{
  "vocab_size": 3695,
  "positions": "rope",
  "init": "trunc",
  "init_std_o": 0.0,
  "dataset": "wikipedia_en"
}
Each number is 128 + 24 x the weight over its row's rms, rounded and kept within 0 to 255. Layers, rows and columns count from 0. Numbers have three digits each. The size before them is the row's rms in percent of the matrix's.

# layer 4 MLP down (transposed), 1024x256, rms 0.221, rows 943-1023, columns 128-191
100:154108107119146118141149158128073115161117175153143118129091130103136105097122119144107105150114107164176106106123123111149133139157138168151154158111135145099127097123111122097110146093152126
098:170142155098163162124105132099121117101116145116145114142130149151109157116157137126103153146142145138149147103102123126101129157126136155095094115142144131097113141120154100117145120100153117
102:109149109165138089118137122137073141098131100164129129155118126142106132082135132133101120146099112207157156105169142150103116089148120067158134110114129141133117124121138112157105118116081133
103:129100185113081134112126163149080124169162117132124119130140108135140133089128147119116114140166089158145154131156154127130120170123090159127160135132162153131161132131121122112154143151123163
099:145148076122114105103106133099113138089109107143125132099158136120038144109139171105134142100165091140115137108107154123139134091112127117119125134103152111123134121103105153156120113152156123
103:120147140112095131155132110152131142089127124092114131096130104115126139131135148107147072109146145121098116092159140145089116126129119108089091113183117075094114111131143137152130120076122130
098:120122110097134125138114109123111118136131103162148146138125135131141102089111150144145112140114139171106151130099162131120131154135139107160139111131167123110121126167076128134163131103137115
103:126123085127098106151153176101108115129173150132146121164122110131150178122159162133125131170131121133114144121121145115099147131122154110161107115136146095132144149104136105138160149148105098
099:132110106144102138104138098112137118125112096126108186127132158122111143097145131156080140122138154133128129107140131188116136104181186075151101136079140124084105106155091135138122097162107097
103:142117136139107109086122104134154144144137126173145083148164149142189104115144139135120122105156158097090131087152147119112098156111106127120093139123139123162165109124144138091117101149056136
096:171173150111127118117196091140116134085121093127116113149132064133169100124153132146113117068060121129146131107122070164129133127141127135108103111158164153106098121139157156130141113118119119
089:129119151170106112134109165117107119151096110109153119121105138102123133133100156109136130112173130090138145137133096091073124147133138138172166150138157097139121087133143164126136075133113132
101:138099097132145144138154095132129143125149096159072136118124146124144127147127115111198122156118128123173136117155129153130132133112148090121105110074164131127084092154150131165092135084151131
105:129126109166094135101130122136069153145141124144125087181087149096137119151110118112132131125145121098154124132118088160136148126141132161147149113132159121134124121131117122118135125149103123
095:146123138095118115140130121127096153140135100127107182134090125151167116118074167125161092124129144164143178113122136135168155176117164134128163093100140124158123126137168113105150107124155158
110:093128113142077153140117135144117151124150153076110106094144089117133135130146101138108109147180107119154134073103137136165116114091141126098124088150121098115107105117109115154120132144123103
098:139096126176143110094100108128116132170178123156123153076115119165146098140134132125136132135125089117086116127106110141099116146121119171109119115139094139138127139105103125131134081194106130
095:151125117105112124145113142163184146083125135131096145082125103149111139129117149102154196086144138133146107133113123142178085098102116121155141172131128101163153121141126151118160157130115111
100:106155133117126115172120092119091112144137132143190108137112106098138182126133089124162131135146130133133167125107103157136127099201127139164124115139084151156143121161165104117149119110086135
107:160121119108156112082106125095128126107140130112132117136126113104135124098154143123128139149091124103170136152091105164102140115157105113129087165112145133121123129089159114135091143141068144
097:137119120132142095114125096094176122127145099150087102137147124083185161129121106124115104121126138144160148147141151093100114126140130127160108120093127154115112122145127076103140091139098105
100:103122150142087122179173134146152148126097104111144141122092155088131129107094116150131137174094136099139122095165127110168124143089142124152124138146129150114125157124149154125108140129141144
092:113130104143109140116151135110146127118105136095115136124130110118157126105071109160148127132162155132146161130104143119116129121127130130163180088124127125115116175119144159127120121122089138
098:132122172124124125116133163131143100095109130126124130145158077065156124148154178109129110102117141129131115101104165146145069145139136172138111119130127116140156157128123096149105140103110137
108:115146121169137165164153098111144137132091148157114103141127110153122180107172119171131136146125143129154089109128151169083118071115110097111142109112148120128120122115093144100201125145124089
111:151115107168121168108120138131134145144120082121129137111107102154082126092106116107131119120110164151162123103117154132109179109108119106135137145096100107127096123144099140159103133135143125
100:144121137119092135139117153092165117124100130147154150151139124081130103134136114116158150098117076146124129180131150092159091136147149111140136143123129135147168159115096113105101213111120116
105:144077168115152150112157087087171138091147128121133121153133159143139138064118096090094146160131094147159146123131091104120081105167124129137135140106115152129142071152169179119143145119110140
095:166159090119122165110127130120117128109121136140129129152103107121121142088113119128109148144128144111084160151111139147088131165143118134106128145155130128131124140155133120149149114113075123
103:123121132155150123127135124134121130145145164128113128097135150124143153122145138134125122105111152137174142112167076120145072119104144137119107134141118105143119114136142171159137106135137086
108:136109115097141135112125148127170144115141106129158091134101154168096148123122070149136141121153129125109114112148114151115117144165096162111134099081155100141158149123104140140185111178158112
103:136167167133168127154167161097127112134170150120152153115137151087121128118092149181102108105135139128126106118105132141107165106132115100139146166115110115104152120156156141125122145129102129
112:145129150155129126117128151132106138155164167139121058107131135154121150105098089161105133129122141093083168140101106141119139192136134117122117138159154106172125108121200174156147076132104117
103:168139139140091142127148126150138102176118115147141117109129118140145137170114116138096134124168162162135139133144133106165125130152130130124115112126145126131108148166147157106143117164100109
106:146113162133128147147163126064164096107153145112171110139135180114090117125123091096118131138079130110110148159068084141157120161145165203137148173099095102130160103104135140148136097133124118
100:132123057128107111145068112142125136123146119114105153143108127113146114144152134156134135091108136093112141162109107146132132160128111164095146161104101122149162121111104095116104133124121099
092:121146146123103127141121168139156154117172096123106165138094114164138138112166114117152137159168128087118124126142132151105128148116099146109131148104138139113116121139159162132109126115071152
097:108135111095139128115134165133152151150083139098132138104164154144160144142134176142152115087137107098056141115166107121119155123119151093143111075100119143124103141116165110125154100152126128
106:102101128117107095126106124110144149097103119103175077163138116151141112078087101118128134111146120120108111132103161144108108164125165088193137136139137099110138108115130119130149113104142117
102:122147142121183086139168110142091104096105115126113130127132113136126134167126133068146183121097120135141140126126101079134126132074127124142114154113137153181129085150113107142135141162139142
099:112139127104137126106096161127173141124132123162147115137116135082148112115138059132159108149104157146107167127145133132110111124104155124133119127151127112116175130130100079166166153129118094
100:083143147171109173129142129142113111125107145082146132164122125071122157134099144156115131117130115110166093119114167113123105143121167136146115120071134143154086140145151151076156149114085168
097:146123129112123156132143119099126106142159135151120146140097097105124127185090088124129108135111135129101159145102136096111129129100167155123143153118149115109176173164132141106155139136130135
106:119153149117149158121156083103138117126105104111121085101149124109111154142116081149127137153110145108126125127146161152124112117145094106121091144107150117097128136154129138128118146140074191
110:121106099122119095145150144116128149148119111148142083112165130098126136078126139149131091132143138165106159139136081112077117125100147093216103120164121129136120101112096119123150134104169144
095:130115121141111070149141116151104167123085131127117132124159127125141172088141147155129128087101114120103147173134087130121106147150129097120130171131160119119173077073173098118095158121117105
098:163124120145161140126105112112135136139092116125122113097117166167208122150159159116068107102153091104156158117119158089107134156098141129127111095118108131119174155138132100116118133089113124
100:100181095148126108136107125133108117117125103133132112122123156095169097139120136170135078147115110166094143134132114127128124112136110107137129135122143156141191109107092134153127178144144120
111:118131162134107164124149133102099121167126111125104177057124098107147120176133126128133114131122149104119141128149125173146146132105133128082173149083118152181137114162133129143116094153120129
096:116169129149082143129126115131161121124122155147113107111107189147124104055129141136131146147126152113100103127131119089159117127084077110141148181110126135161122100104117124152113076114129138
105:122142108164079115078132114104167087110107128097150118121135112162112117144079153138167121189111138137124117137100149116114113113119146154129096140131131116111136138134101161144122124137089105
104:157116105105106123171141159152135181119154154104135146188137121144153125143131113131115149140167115124172132174152117145165108137098144130086172124127137111165136129132146172164145134112114148
103:156156125141115107095087100128129124158067120167158109119112121088157129134137142140129102136149142162143148142139132144152185099141116167104162118130139145111183134126090116124103166119119131
112:180107109147107096171123137149135092119118123067162146132134134107126138126142126145120135083120139083171134112112108164156110106166126119134104142140098100103139090113132141094161184138123110
091:090116121149121109117088126118137140100131138141101134184175105136140131133105105087138081097124146124121145106156129150134105128103137123108124117129116102067115117117092142096132131117142155
093:143117134114171137146111141125124141149135107187146179136109125103141129168135138126136102140154121154101122146155146124089149127136128117118151061153132101135116135103103101122142127116077135
101:098102126173125143115186132137116155141101116112165128160132175152137162124139172130139162116110123115137134111128127133085126082127151102150122146109094112125156168127110125188138141158125130
100:142112161169189121155118081097126076100130136166139130118121147104108133127128120109111083116134124147149103117111169173137141094169124145164148115092097143122156118132102186128145145104101113
096:123099106092164150158113121128131135118108110121125114118150121148148145130142172166145112133174111108154121152102132103118122083144158128152127149131082135080104131119095132119109154161115119
096:121122159107112117138091170160137135151154091128116124156112142132137169121151128140144125087126082085137116149150130109114123141101110100090113124139137107158120115124126169162187108149097130
094:114154151149112151089159134117154141161138147119066140142120123126111159126126157127129094102081097122121125122138104111126123114089098114107124132143164089179106130147091113118128117119121135
105:136122160106148102133091157117139179080140069091122118137143161117132131097110128104121149174095123158139137133141147165154140137148149135110122165160126138107121127103129139161098126108109164
101:113154156156114092148101133105171133084124111113135172129163094148126104115154147091180129142148164167174140136109134092151101132113116140131154139123177113119103107117173118160117144127103144
103:120146135125102153142143152151115131122143120128139136109131111130111115152106083123152110123151173138151147111090127131124128134151118069128148126134134124108135116143088215127190143094145139
091:135114123078072161147163127143133121103127154092122139130127111133126134132134075089108161114100134075113148075089143156088116142118154111128120125096137125121147117132155095185112083133117109
100:150142158089123072181201130118113142150124142126124107108130132130164133133126116091192115141165098139132127140115138062121112167152165126155101118155129135129128137121150098102083152130146152
092:110163134155155110189138151125088119152134116129126105107156087136148105102129072151169143154115125110121127168116088126110101147133128088143113133141117106090160113147065134137139131124154130
097:073122107119159115103100127163122098117110140156147115143118080091097132112137115130121130101142117144127113088135145123178112098091155140099173144140163138161154145091131117100107108132140123
117:148131106127108084153153145124135150123152091092145121106141096122076140097163191086101097148141108169167132130098144160122157129140114164113147146151108109158142159118098151169133104095133144
105:094145144132120121130130132127113136123116098138143103137154169134120102095118130138108126110092125114106135155073171096100149117118099110135189130144123147157101140112125127104134187112126100
098:121104157150116078128126126134112128150177122133122105131147117134103157132044102135120119142125155110136153151134137137158163165142152113109095069136078142123097114117106162136127152161149169
107:132136137129128134116098176149143138092115174102111159166145095189119149144091112093130150143130122101098155143154109102101111114115132117086109140146090122137108119114117118108103102141105095
099:125150137135162120166173118145147148117112100098102141164140076084114128134123120138093133124116080112133164084162112147143127110093138107112138147142077117131118104122110101155166125154110116
100:123148142127118096182144113097109128156151146128109144132142141079142147112118166175150113134108109109185121117141119124140117077119155102110102122130140169098186132131155119142136136142155173
113:172136121116113109108145120152155100117096140125113120122098123121109132138151161125117129152153118120114132098153109092128112178087119095160132141113143106159098091111080144118074128161135125
102:107131141132099122100116176105122150151116125113118129129137086096163107143163169120156131133144103147152167161125104077143135105131145105124087140138117137120192123096130120120112176140141127
101:144115147111119152146122142146151135122129100116091140101117114108128098130160122149116098059104138139138141160100119134122131122149160077123090127160120074196114143140116109099132063126094149
106:085148129137139118106157118131145141142154162188102112122125138133145138096111072093147126147111170106105123109114145109139143107100128135148080144178092106119135127159138119124084120081157130
099:142138075094112079154174138110152089072109145159150107114176127143154125143121133125138120123107129114125124171154122147152161110153151130141120111151104131128099071107129112051107124149127164
098:159127121111136132150180108120111112112102158157142124121111164106101121125119095117141093160112126095190123146167145129120085150131132142117111156123114168076105117101087124143117119161136134
100:092105146125131144144158155154147130092054134155085173100119114078107125157128178135103161125159138151112114146159170174130137101134130140133137131091142118165162116166089106141112150119134102
# layer 4 MLP up, 1024x256, rms 0.215, rows 944-1023, columns 128-191
103:172118160132109115180147120148118112167108126134134146112083122074166141101109093123155147139147179122089130136106131100119117123151141146134190095109142103139132111115155113139150099142137145
101:157114120179138147122081117119125128120074151144160168164118120134109115130144057142098141139153144108138137115142086142140132117115110142121109125145120146156095106106122112120112127096128120
103:143099080151141107128123136117140094134163145103114157160093086163091134129148148131115119121131135140112150137150144140093139129182164120121108140075127130144083157122153119090112128168122141
100:172159140153105130104072100133141167113134102136123147114122108126111077124095126062117133117169169112122153117113122153124098133124062173085131133131128175130104124110149101081170122098141101
101:119180207155083129109130138159092124118117121094156097119122132151163161136150093154158118131167114115145138099119134143107118163130133165118189094131139137133075136050085084094107149129080132
097:131120103130108153152121133144101122152175112117142173135150139150133117135130124103107154095112146146122129133124147176112135170107120141091132112108108130112122131129155131185132077139188139
106:172163148183117158118117099125168147112125142126155134128068170144105094134142137067148138132087198093165098130141140120140137116121109109142156147107072098118164135108139143130146140132121119
092:103101132194127127153142140095130150153159120098153144130119167125129101112154112108139114132145149119154126118108139191101176140111119090159127109093142106157130122151142136069099118129189132
099:088130163126157110121123106130112133158112119138118146122117163122090157088083116136186105111143179112113108109112152119133182068127136150095106095135085154175108136112151130105112128142123083
089:127136152158126148154182108153152112126138165163149116141109108093139114111112140041143091147105132140122072167140169140110107139123135106153110113160138145123130177097121134110106110130097128
095:125147142130146135154114093166137111122119119099096098130102117125127125091084075156109139113152105152115105081137144141145137129067084099147093157128165153138146179116118147143109166118124169
105:083112088144124114095135150130116108133100089112156090172128149101142133086123149111153084143159152113161082128086120115124117192110137109179118162145155155141117099142116126084125145119149144
104:108143119131124188134147130161106132147134149121175109138120120093112161106120138137118101120133122146164130146134114154116121115159147058125118161159123089129088166102101128136172106117123133
090:151147132134108137139130105137134133115128131175145145099114125077146140134146094151164122150104138090097121123074110119101109198106149161140150098163107126123113173122129139122148125103105150
101:117139149145107114136127086098141083065120112121157131168134160191139118113149116088138116147087120110123113157121126116135115141187113113113127180116083161149135183111102121124098114105152162
102:112156141150126089119121151112149147081131150123132085169103094127141124088152149100117145162127098141115148150164138135117156109140135112144144127071113097115168121161151111123142203096141084
098:164109132147108159138131087126102103139107169103146172174105123090183127131163135114150101110168156111127112107106138146145126150134145171129124115140169153131158143114096169098125112169097091
101:111116096160158147179133125159080102101098146094132114141153130103098144156134137119161102111138116110113131099109135111071142147146112094110134123138132100166158105132063115112064095134116139
097:141111169120157119104134110143102081145110136156150163122140123094173137069160158154162151172141132114089153164152120110121134190143112123123103105139139112128095123071132086124111108082160114
108:135155109127080152154118154102088102126169089132126127143129118131131147103097091178080140098146098182149138116113092141108114093101101163107136164138111081124131159151129119105128097167108129
103:139094177136074125121112124182110123145133130118136118119157140120163116146129163182129098097116130131069105147056111157134128128127095188083144120128095104160109103140136134157117088095084135
110:138064177146134150104138135160099123111157165178147131094131144107116122120170120151117105169089128156127110122085141158150139177155112152112116155124125135124160107104130166134120143107139109
092:163138104150110119152107139123141185079110139114160125179128061123165135092127159099108158074128126140101144118141119138108071134126122085126154099112140134108119138119124151165108110140121139
099:075134129138119093144129119144161145108137124135093107159091113142140140095114140133131143096137118113170115146069099106112148121114129109185133135124139140131154135116128126132120103102146084
112:158136174125107133112098134111118101096159141062121128138138129131126071092115133127144130152188096073120095141082123159102118108130126150100134114150122161120125143116092155151126086132120143
095:124131138173144092153140104138178130102116122158146141135143142157101108160160135094120186124125110110136123129100116166117180106130113113103093140145137154122145127161126091153132130077192153
100:153164134116110110182092134179118115147115139099135125130096164067136119159130130164127153155159168109128114089197159115144143150143130182163136102110148158123104132129124121091097120121125142
094:165120101131194104097099097121137135147146115146136158120124127151086126141127112177141084139134094131142096127121098148156113162145132104135098064081168155103124124132151125135141118139127174
096:138124104114140140111132102120089123121216138127135131124127131178142100120144162065132127144137091102140109150112138149136143129171094149116117121136129144130133122087135187143129110137105096
098:140147117120149190116135120138173144140163122144125082101119106111180135169125113136083148065123103131093091171123103170107139143137097147129133099138137110117131119158157118099146117117112143
103:149129153168110131138172140079150146139153176087109114148136102127130148095119124129124127156168086115135140110133161140108102136096156126155173139150116184121109141129141155180152174106117123
099:141168186114117076091133183139140103143163132135129093109115113141130174154168133102140121131126162138121142130080099148099125151131142152083151134103119143178097133134120128096125100130120112
106:090143126145102153106098140118159106149148135132150132116125154100125133159132127128101102059161104107125170081105106153170170113112142133089119141084168137169134147142125116134146082130188118
101:104136096113133134099111149132130119148138168119107136138110138110071124078123071131135205113146129130137140136148112097108131171123148113084150119095101127105158100120135107139134145088181085
099:139128140132162128133153150089143161123104146118156129090172109101100120135169154122138116145092155101111114127145120101147144149120111137148132109155151104123110119111112120134128113122094158
094:160122153126138136137138104099149126123108165125169117136158113133094134144129109151128132114096123159170153137113174098125111084114134067108145112128152131129155123133112106097137100138092139
098:134081114115138119126093106150084113081180080159095122127130115158116134105077103162089086127143133155126085112118145143145127122152104112126150155145126154143130128166132109092105109156123139
099:130130120125108105134159124110136152141147114102121109117137130136108122145104133098128113125146153158161146099131170105142084134131132115163139083098154136131146118113158129147129127159154110
102:139138140132155102108110149139146103146140100144086125112100124134113128146102133144131159131166111089137091150177129097123105109106111127109141095163121131138096124130161136111138073117170127
105:101146124123095074129121158145119112106133129162117132153164132170108151107116140149107153142137141147087126115129137178168112174119116181159123102129108102094154171125153100124179134100101172
094:159122145128143154088114121146112094130128116143092137144122138120137093143063109130107125117117068142162134176138135137109150157159169070138133132129111134137108153121134154140175101113150155
099:084123116130104122112086102116142112137153123151102156117108137143170104121186153141129119121143123149135089088102108194096096150109107121097149141126145137099118103149102141090113122142119175
096:117138089144182149126146150151123094124107117148143150122140114137116133141116128078097092114128084077078145110118102086071150095129107101139104111118162182130153145166135125179146124144126109
105:151158087130141143111140158121115125102102109134099090155128139145116128108126146162121124133113110168138160132127162155154125103104099100135113161179143095138092165201101098150171105117157120
096:123121112129169071172152161112112125107166152123159153125158141115129112119104153134119100094121106106107160138128156176142111132147104103139137161165144095161143141129097111133098117085144133
097:107132143131171159136180127164099127156157131117112088173141106141162114138128097099140129144122122122125139120148112113092119129181099153106127129132145066103117129133134129105158120165131136
092:084116176185156132125116148140111138137130167158099122148149120154185123121143112121137138124106092131139150173103149107121117136101136161131115118144126167166041147130154116142109107141106107
104:112150163125110119157161115143154171156153160111132117113144108137094071141117121120110129141120139148148120112114099173134134166128100103138090131170131155165156178177151171137131113143164097
097:151130148153115120102155100140103119150131120133130124162128116133106101128133110124173101153149125104104172101111065128097171139144146139160153136140156172123114113163086100131121094156118098
095:124104124126151128116162136106084143094115084122123095117150098112104157155150172122127097124111119116110136130142153131127133120131113194180137142176154127135154151120153120133087119127166158
103:140126071108127118169132106100092103155095119159150129149152111077147137110111118111144113132096113126110173107112157156086083111106140137131150112156100135171142107143134178115190093112106113
104:080130142159146145123111088153132148115106140103116161103145142179146110131157142112144118145148084111127105126118112089090134129161117158150098119129150119135149146117064172104133106129104101
105:182113171161108141143115120097131136161126137091176125154147153123155124121086088113128165128164092085140134109094111208134132134139166161098124052135167139120153096099150111129105101095103112
088:149125172124109152074150113139134104165114109133117133125142091132148098159167109156127140145107149133103095142113142117147107127131127131141094143093166116166118113134141105103142128113130157
098:124081133121130118162128136116125127120137149091097161126120154153166108108106085102146143151143124087125102100140118116111116146110145132115154054121133191094145089146103110118126099139155140
098:156160144145163139066097171136133157110142181119148118114142116147156110141145119130152109147132137127116157137071139101103088118152082097109147148111169076186158118154131128096116109131172149
101:151159124126149134106141176112138103169089105100168116189141131151118093135161125134137127106162109115135145098067117170118103133152118146171114121121149150164129119148131108131152177144104117
094:123101120141112156127158128113135111075172109146123131139114107130105126138130113109145118077124140152120093117131142119152141144167072123139131107154146165156160160103104121152153119118121143
101:147157099117160120119143147118055155119061127139151121149156160099106132091109155122135143103138162144104142126132170131075132129107123112132166095167157106124132135131094114104120142116103131
095:137123097108160121149150143156149119095124143110130119107107138123082122175114109088127183110135139104123105149163146133112083162097139168100139171166112124158130131081132160150133062138046133
100:098157148113141168127154093132087120182152116161121134157099101103109176106161156150114153137113093103142140149126130113133136151153089117107160112187115095154152127158141134143146121078092137
103:152106097151092095138114144139119117147169075096067097150123139140148156101146071149100138116117135114135145104132138141130114126124108162127097151124154130124138146122124163112147104182153160
104:126147161154087149109126119126157121133120118150143100138125100130117168139162120116140158138128169090193117109148113147123139120134115153144147109145086112123114153114114133154156198175103131
088:126163102149150120086130145129122160083104106130137133109121134090142162127137150141082162120106094181138120161123133105098160126093115114159145146164154130137094159155072144112082097184138149
100:161099074131100124130106147107161133162156122188123167125112127103105114089131125144106123120125137084166073129086116109142157115133107140139141131113162144138135117107131096154155138127193103
099:149129150163142134107128111158148105083129148130149192122140122119126149111095124140054112113130124207112140142101112118098129154114104145105119129085094153088123140143128128084156108105121135
107:149121164111120142103139149123142106138122122100090144161166152181124142126142114143181115166136104137155125127145105183126079099119194074128131143113161112162091090133117122107113148122118126
111:124111142111114070142103140130105180153119113120128138087104161139139119096148160149119134110127054103128142131131092113162136148089119129118127125150101141119140139115119121148129144108117201
100:140139106159139127113122164122118128135150133088111120133138112153137148092113154153104192104142144086158151126111069084149132108105113157148124132155124123145111099089131146133121106154124126
101:105124137147125123111127089177123158133120154133156142147148108162151161134146126137102147135108132150142134120138159142130155117119113089123119132121132117110134135118133135124117103126153129
098:110159137122141125118124100146102115118139175136125110152149133098120123141140076084115101126121115068154143138141154149125142069144142107132117133099116134156141116155106111135131110128093141
095:133117149121107142124126119106145135131160098174172084107142136129160125185117162120171134121168141158155134138131150117072167118129120106114139105178183125131135151123144181109141145095167108
100:104161126099162094144174146162147118149097117090134139129124087079130147125151193178130099126053155126137137131134101123096128122118115112099136106105166142120138124119159155125119143129125142
101:161158166101142118121128125104124148158159146127176143110158164107124118112130120163130123132112148129071115133121108165135138162114139124111145134079105146130135141071097112103084124131102167
099:130110126141144134163159107139115131160138085133146092084109113198098103126142088149116136127118120163126166123122162143148133124140134128109097095156157150119159111076099124104150162122111080
101:180149146140155152110116120135134098113147111133150149154121119119105151136139139103153105107126157115099114122131127135087120097146145130157144117137126126093112129112165119169141118107161109
101:125141116096102189127094107126149150134147123204139139104116182102110080159161099150124153114122149119093162092161146135121118079138097132131126139175113150119092144103074150122157148129107149
097:121189146138112132130120133141127119159129107132180158155097104092124089104115159137127133102164154120141099135132133125112120179140140133110146144084131138098119110094108112143130158141122109
098:152126119140141136117118122170110128137111156100105161133125126114162109160124117107102147126123133109123134107170140185136171162130123135170174150136142147114082093123129117167114133149128159
101:121138139153124089141166124170153140148106174156112161161079125095075132137144153149136141182112117119125121139175177051130102166127134135147144101143109143135117176123121132098116110132158097